From a checkpoint of a small transformer trained on Wikipedia: MLP 192 ReGLU.
Each number is 128 + 24 x the weight over the matrix's rms, rounded and kept within 0 to 255. Layers, rows and columns count from 0. Numbers have three digits each.

# gate: layer 4 MLP gate, 192x64, rms 0.556, rows 45-75, columns 0-63
# up: layer 4 MLP up, 192x64, rms 0.607, rows 45-75, columns 0-63
# down: layer 4 MLP down (transposed), 192x64, rms 0.567, rows 45-75, columns 0-63
gate45:144176162104129146119126089087133132157107117150179079126149119055124163147144127148095131124145098137082105167155118108121123158117164095136139123089184119099116120124139140111144131128148142
up45:147114103127134117154080163153129117125147131119139148161129119176124125099089103130102101152139199096103141137105123131139077152149159137128124108148132147117102104115128138122109114130154145
down45:137128122139145171124176126121152115105133172129123130099164147124156147146127141166090137134126089125164128130103120141139067137108119100146166124132121066133123122131140182106119149132121150
gate46:154121116080167156135105150108131119138124148106151144104118128134158119089158157079138131123108150115148143119113117126113119103145141168102117171119147123127097123118139109089091144157166135
up46:145130130161138118123163144177106123146176097152123138140120136105153132135130112109102084107129134099146099102095142118132100138106119143108137150146130140151149165099131145144168103159096166
down46:123152115098151085150134092147127158138136107124128110126113128102125156124125089107155117115152112102127167151133126150127185154116171119113150134129111114077145110075126104115124105134139182
gate47:113106115092083145143087161110139149124144093120160133164087137105126120128125101155093127149124087156114069123092103095150110110102138147125144144154118115130156152130135107160149125165164146
up47:119089117147109146111165134177090124152149134109124164140112126124116123095146108094141116121142116122076161155147134127111152164148143137127125111094113094162128137099121174105115110128107117
down47:123091088188113184100100152108145130170136107131146120128144059119111070132118103136125096122144135136108139133123120111102110134101087129123120148089143114096111146131127145079152155132132135
gate48:129145104134161137139146106138147120126108102126100095148127110137113104117130106137065084145128131109161127188090089113111106135075132150130138119145115152173148186119115145128094103134121177
up48:137102156107111097136141142115124093114153154105143124096157171143147117153135156111131153126145097097094108149124153125141153083146151093091101130161177091112137118183089126112162157120103101
down48:106139136130155136118102121133104137097087125120114093133094106130136147108142113145141098112112117155132127118116147073096096123095114175145105144151102084148072118083129157112149164153145135
gate49:179166158141147139100126124158162130152134092161161128138108109147176092111103175127113115064106131185134107109108094135110156128119127147131157170129164107139141095112127067160123099118174140
up49:154130169126092160110124151124094185141144111098096139106121072160141152149113200140121123108132185127146129133094146124142150130067156084151102146095115132108153101112122116088095129117130145
down49:083094088076108107142137142131128096099140167087162132068065120110145121137183139139096106169108160093134100103175124132116110150155153123118106133146128140120141121131129124103116140126134129
gate50:143083157118123133149086128147124147106104139119144134143154127193130116106109135193123112107129096127123126140135100143117113094148093182067135179143109102124083095105116108110114139127112157
up50:102110111105128105136098155135128131091101168126124142084151122155118198136125116142109109147065135176154105156146141140129122120112108098092139142108115163163124142159156175114092135070142153
down50:137128145112118158118143105064150120129145129124065110083118102162128126086130137172144171121135145109126137115164094090132075188144100145112139113093090096151098118128106098085122148149114109
gate51:130111137130183085139148128151138166162134129128133133100092122093125107149108108143125138104094154117108085110114092104192119138118149158110130183145130121149123152106162173127120150134104142
up51:136096112134141096172132125168147139112128164122152072074116134150133113136112095134151139111127116130174117151130120167108134093147109142151131137164057109101121159157123126089107155141125102
down51:174171148099100153153140123141120155119038139131132130131143092153144129140122133150119136108124139142151128107100156133121085108095072144134146165132087154148097150169103146118095164132136134
gate52:133115117139148139148118142149092121142136110149119140124175103150174112105130137114132080084155131149133077128145134139124138124117114137123144121110115126084153160121083119090176127110145118
up52:137117106109123115175137142152111122126127132131122157150153101153173139118133156115122054129147124126116106109141131148147132125120121130120153088120094107142134165119103138131165128099151119
down52:143142149144135136148083128147070135151163107158114125163114082115110177122159107121126145082096111169122118143148149130131124138140137137130141124147122152138150118111091087128151130119127128
gate53:089099082129092110112153099113154099167128117160134178166113133146125116103083120153116113179115121107091143137106138148108123089165142131148128152149160161120139154130141152125129114096144103
up53:141154110117107153149120128133132109118129140132152144138069123111119188087147107113136172143094148083129147108095112122172089144128117144147104177132162076127116156146117170091112126127143104
down53:107119131178137160091108110129156126108114148093128163109115141159121156098105129093139163142079152112160108105119138123096084135131123090096143164079163079154116092086116124111141096137120109
gate54:122106124145142132118071126131150085128126105120102154098135137134140102135127158122169172155078137112148112127142084116113148160126090159162122108138131066111129121117134155125139113113111154
up54:154140142143096149123130148156154081127129097103108139163159089141142117116124120116155085137117154137107127129110113143099101173154073168139102128119139113101112086157136100163139131126142118
down54:158144133193116137148100148095112116094140097146123134104132159136095096107114148105137160122125175164166141114163100135126161132160140129122161101084142118125138130112128130106121137116112119
gate55:119110170112160161117110104107139158126121126120111106193108175125179140114117132103131136172073150117141142146148114141115122110127165114144097137145113108107124148163113115163129087161110146
up55:216110115115148136126131133117161115131139134091133115136129124154159136117113129081109144132151094156118111164148131135123100131091071177118139102134117154117122153140113150123083136169123172
down55:109161092095139152139166117125100107114160105118096136120091126122142151119148174112143053154159155133134147139147123134101130139123084138105091129123155101117124160144095127129088167113142155
gate56:155098108138114123167104100093126107123116107086130136150113128120102139078158178162088127126133171087123123130087126133143128142139163161083168144124150104105145139136116103082133115183149181
up56:095101154113113118143156167088136082115143163146096167133147132123165073131187116156153135135096088108130095145142141113106137139122170085187120094127163118126119101150195124088156121103125102
down56:130107088108152092117153080124170137142097138086112148139103139119177109116099132129120102177120114103112112099128162125137062122143089124096123159178131125122120162107143165121126145163151107
gate57:160103124120161137139164065141140163088150114132181152148131120122147116106158111113089075158123131109102097154145114136131086138102127152130079141118128144105160149123104122114128157149128114
up57:117103130085113125115135145133129137140135174117118142116107124159145123110158130129106124128143126135060168134122167096123118093139171089161117073106154149125088132161166113108156180142161116
down57:151106116116126134167132139103153109103124154146112108107128140127140135113141128158119142119111147060172107154117106193140146080130150104153099108148160108137143102118150126155163154103111105
gate58:148117171107102132106152167178155148126128078131175139156173123176131143091110136141146117117136121163072113156081145138117121111160113130155097163116092146158112135167110124105157138102124145
up58:150140102123150139127079136087115122141154158141076117110096162073140111143112132131116104129106140126136132125137078124121129147081140146102132112137170082116099121083117129187104110145158113
down58:108130094137120142119118201113104134156149151149169121108145112153134140077083133151150093139151095085121119112183126120121124148120141130111142150119141108097167104131104149115133124131102131
gate59:159128117132172090130094129072148110116131142096130111130108165126145088098146123118174105164140127127133105113108150119120113134143116099131127126119127152104152118104168165135138139150147093
up59:116120114133097089131107166095163082075137136131138137125088124091111117130169139109160111149109163142157133125114131132118140085111105154140098132150119105118168134121127140110106151101127118
down59:146143095130115116135152121122140084099161159116145114134129105112082151139148130124174122095085136125166100143130137107148104125124141147149143116171123148143142125131162081144114125098147086
gate60:135131127119161152105115120134156128099093120138149143129130104127139118113111129105111153174119151118121133125089148138132113102119109171190105119174129103067105113097130084108091169151181103
up60:194064112107137158103122133095177163131095156177144063094136128112132130053118120065114136130124146147129109140116116144125137151187136092090120108096095111111128100126146169152137148166129066
down60:138154150128103145150086156098084091081104048111121178134114121127106113126144166102164142166072134127097152094145090089106102148120114156123118109112134097150125155109120117109116089135104127
gate61:118123119132127139102128155157147098159110160073137102163094117117129134132069099096131072148153148137116176194124147086113142121152116134161114165107108121138115141137111139118118143121123107
up61:097122139124106114123121148089134119145123177085158124132130151102141113073134155155079109115115153133158159154118147164153164114119108169121149111147104126099097098164113129073140168157137118
down61:066133114114146136107117124124101116122160148109098139103152155139148133142125112095135098130124147105096137145124123103144147160117135105122098116113100069118124138164178118108112171160173134
gate62:103137125151175101118139149131134178116105101140080111154111083127136136174121087131167098138138124131150167096089116153140109168107117113103090158138144150106088147123114158095136158072114136
up62:149115137135140115166171130133103174140118065117099079131157125094156155152158155153160068149103156120125154160099138131163116133140106148133102143102129137125175101111108088123136122105162113
down62:132105104155105157117125103104116076147138122123141184072116161109121110116169142125116126126084180136092131118183127152147147107127170114152124114155153127191168131123136089158142093122097101
gate63:167103078135147138084135093159137126142113097093119164127115126134152099194113120101098162107117114122114146119154148104138127152138093128110179153114090108117114109126121152136184105161106149
up63:149133099128137108160156140134121113142144124122082131113096155103154121114116109141137098143155115112092139130134108142125149159119120130166103116094120118077144086120153092113103152154197117
down63:121150095104147081144163138116101156154129143152145126109163121148168101111174144153124097108168105125138137170153141139102115126096088111097134158143131105138148161106136128151116125138147140
gate64:125108113137130126103089131167142124135154086155128152200143121157113152117141114136093096122090125138144093130117115180148117139112140149154084124100091115095140132074145111084120080178151132
up64:135126167140158117114122112123160141084180127101148113148119147182138139142124091157134124139133144152128112103120130125106155111162118092108163144080095120145101129128135148086111133160156148
down64:169107183159091127151143170109144131185104141141097110112129119109155107139099159158138128103136150125121113138136159098125116131148127146116124122096128101149109133145123151129075143090107123
gate65:104162087162146124139141159140151154105110113150124128094126142162172083130148093083145094128121176176124125092136156145118126131160109143130118162141090103108137127113139141157156140093103104
up65:114144121127137131089127066105169129143143109151114127136111129136120104143163114127170159108134109141153109140171118118124153133099134102138179167114143092155093124107136134162116101109108137
down65:133120096137100098120107135140132115080112144132177149095124148157140138135200148095091115125160143103115142125108122152156081112147124144116143172135138105116127111142149128124116141136130106
gate66:147132128148160116172110157147129188131106114129080134177088129167146142146129129125123119126186081162099110144103101157131110131094178149143106152097115108128101134113145148149166122088134119
up66:129118136119109111100141120127156079152088143178094117093158145077083107096153150121099166147099098135146145113135136134102131135128135127139098116144084123143181115112147100112081135141160156
down66:123126134164120124099118128165151094114134111102131081123135130121177102063160095162161099134105098134134164073104142108104152131120140089114135144083138147125168163119144134116155135087131139
gate67:122128133162126126162112120159118106110140121125153185162083101150113081116150130151126075144143150109132147101149106142142106116130105147092104135141151182132123160107106178119113112131118165
up67:117106114098153130134097117130136146112101153108117109121141106121133178156129101106161133124122127162118174156102147124149087131158093127141114123085140146131137103124146134144138187068171124
down67:109105139151142119180138119145126120109115116146135154119110122135090132095164171140155099122147152111154128122130140118165168098131153148142101096086129128136157139120119077175175085135117133
gate68:113102099104160129125126168102136172133148161167146121144113107092133113109089161133080139090141122125119129148126117139097177108162110142138136107139146078170161149137103127116121093153138108
up68:116135109151107134096106120140096119142169132165166118132155063117130082101126122136133082119120143119130132151093124124145130093088158153125114117096132136125125179126162163129157164157077116
down68:108146125124109125162126153100113155147107140103127118141112139135165128087129115158156121099142148137105137122133130129128114161109133151096117171119073093127148086109092150142107193111172101
gate69:097166088147146073145154143114112165169100162120127161135137136121126143111161130164131107132120105142105064157139138135125148138139181111151145133145150102144113113118143118104147109142109107
up69:137107169127103133084123129131140117093161115143128132135130104096151116143112137128113117124069160143138156108098109146094088150130114132139135157093157137111148112142143079150142121106146131
down69:109109132142124122111119123139109144146126137128126113158188118124154105134120142114075123138181104138131106095113103146140124131144136133131111152102088090162126114142143183098109146145126109
gate70:093077118106139110166125135131150119133156110134100142145147124120122091139125140163171116177130149078127111133125116149120166118132150127092070158123120138096154132102084093124094135138149160
up70:111119078158103160102106138098100102119124125121166099129122126148099172076116127139137165142126103148137145124082128146113139139132101130151153128146088099112114106113128166116103164109129143
down70:143133133084121122112124144152131143184141115138093125119146076136124087140134112145152162149141125133111114128112113133078083143123110131120142104158169144090098128095149147146142127089140146
gate71:166141105141144144137118142150139153125148146144118122160134127132160102099156122120096130094107068201135137118123080132117147154112146130165062162121119102095117181104128112172116118097137199
up71:140128098155131118096137114188121122170156128162075152146102147080117112127114098180122075100133144123131150061117109110112124141123107120167139131170148105176124136164126162134101103074147083
down71:109070128182173132094139138143119151121106127147140132135105178112173099137131115136114124126145099158115123153141119119092054156117136080096122176123090104075098112133129134078152151145145131
gate72:137144107154169094119122126136117159128129115120125146133113179135105088112119147100118117136181137117118139130141084081106111130106147128150113158145148096128104160062111120147132144120114175
up72:126138130134094156145099121126117088154116160153119126114153109099161154108123110165119088109073140139130084121157158202140137177141113129090161127133112156124119143151121120103122102129139116
down72:131112138171127150105100135158101127142093133087125104162113112130147115115118153109145118090091122157099128077140116110117104115148141138150112110140146113123174080165096171128157119147132177
gate73:073107125124135133145111132150123116143134135152123131137160126213119132135142130103114131146138149108170112084119141138109174141090138158151089142124128106144119148127090103157107137133108121
up73:144132144137124105098121128127142111114151115113151130102111126098125105120123136121153147116131124138114136174145117109150104112183153098130169131123144127121116127135152135087146068116117148
down73:105101091123158118139124119130116182125104082088119155167121129109114139114101138134173086133127130156130131120121096155099112097127140133110128140145152139143127141121150157122119104133128157
gate74:133128110115164177122101146101130146148131134132118123164073124076118120126110149128139121115123120123154142131124085146063132147172092093156110142123121140122190135149120089111145133146152100
up74:134089116132073112141118079156106115112110130146127131133146128130161124156153139093098102166119137125151132148123149132134118141143178128141125127168085135130125133135145139102067147067119117
down74:105085104142169112146134140128164120151160158101163155118087131111127134121097099124108141137113127144123084111112122160128101147127086088107103126113156126138133155136124101116167122170141131
gate75:060113116121118145136117108131139128124168123176167113145134103130132124101145108160110110141118101133118134103112168136114133121141112143159138130115155098121149151173159147159067116143127090
up75:138167130095133135149126116135115152187111157114078134130126190141132124120093101103137107126127127174147107137153085123144139124120135136138081155147144118138115118042123122152114136129134117
down75:110104143111167180115148129145116142175104144105172158126076135090137101135121135119162094124156129138129095133119137100142132115094103113135133125131126183159121165093138137121146156097127181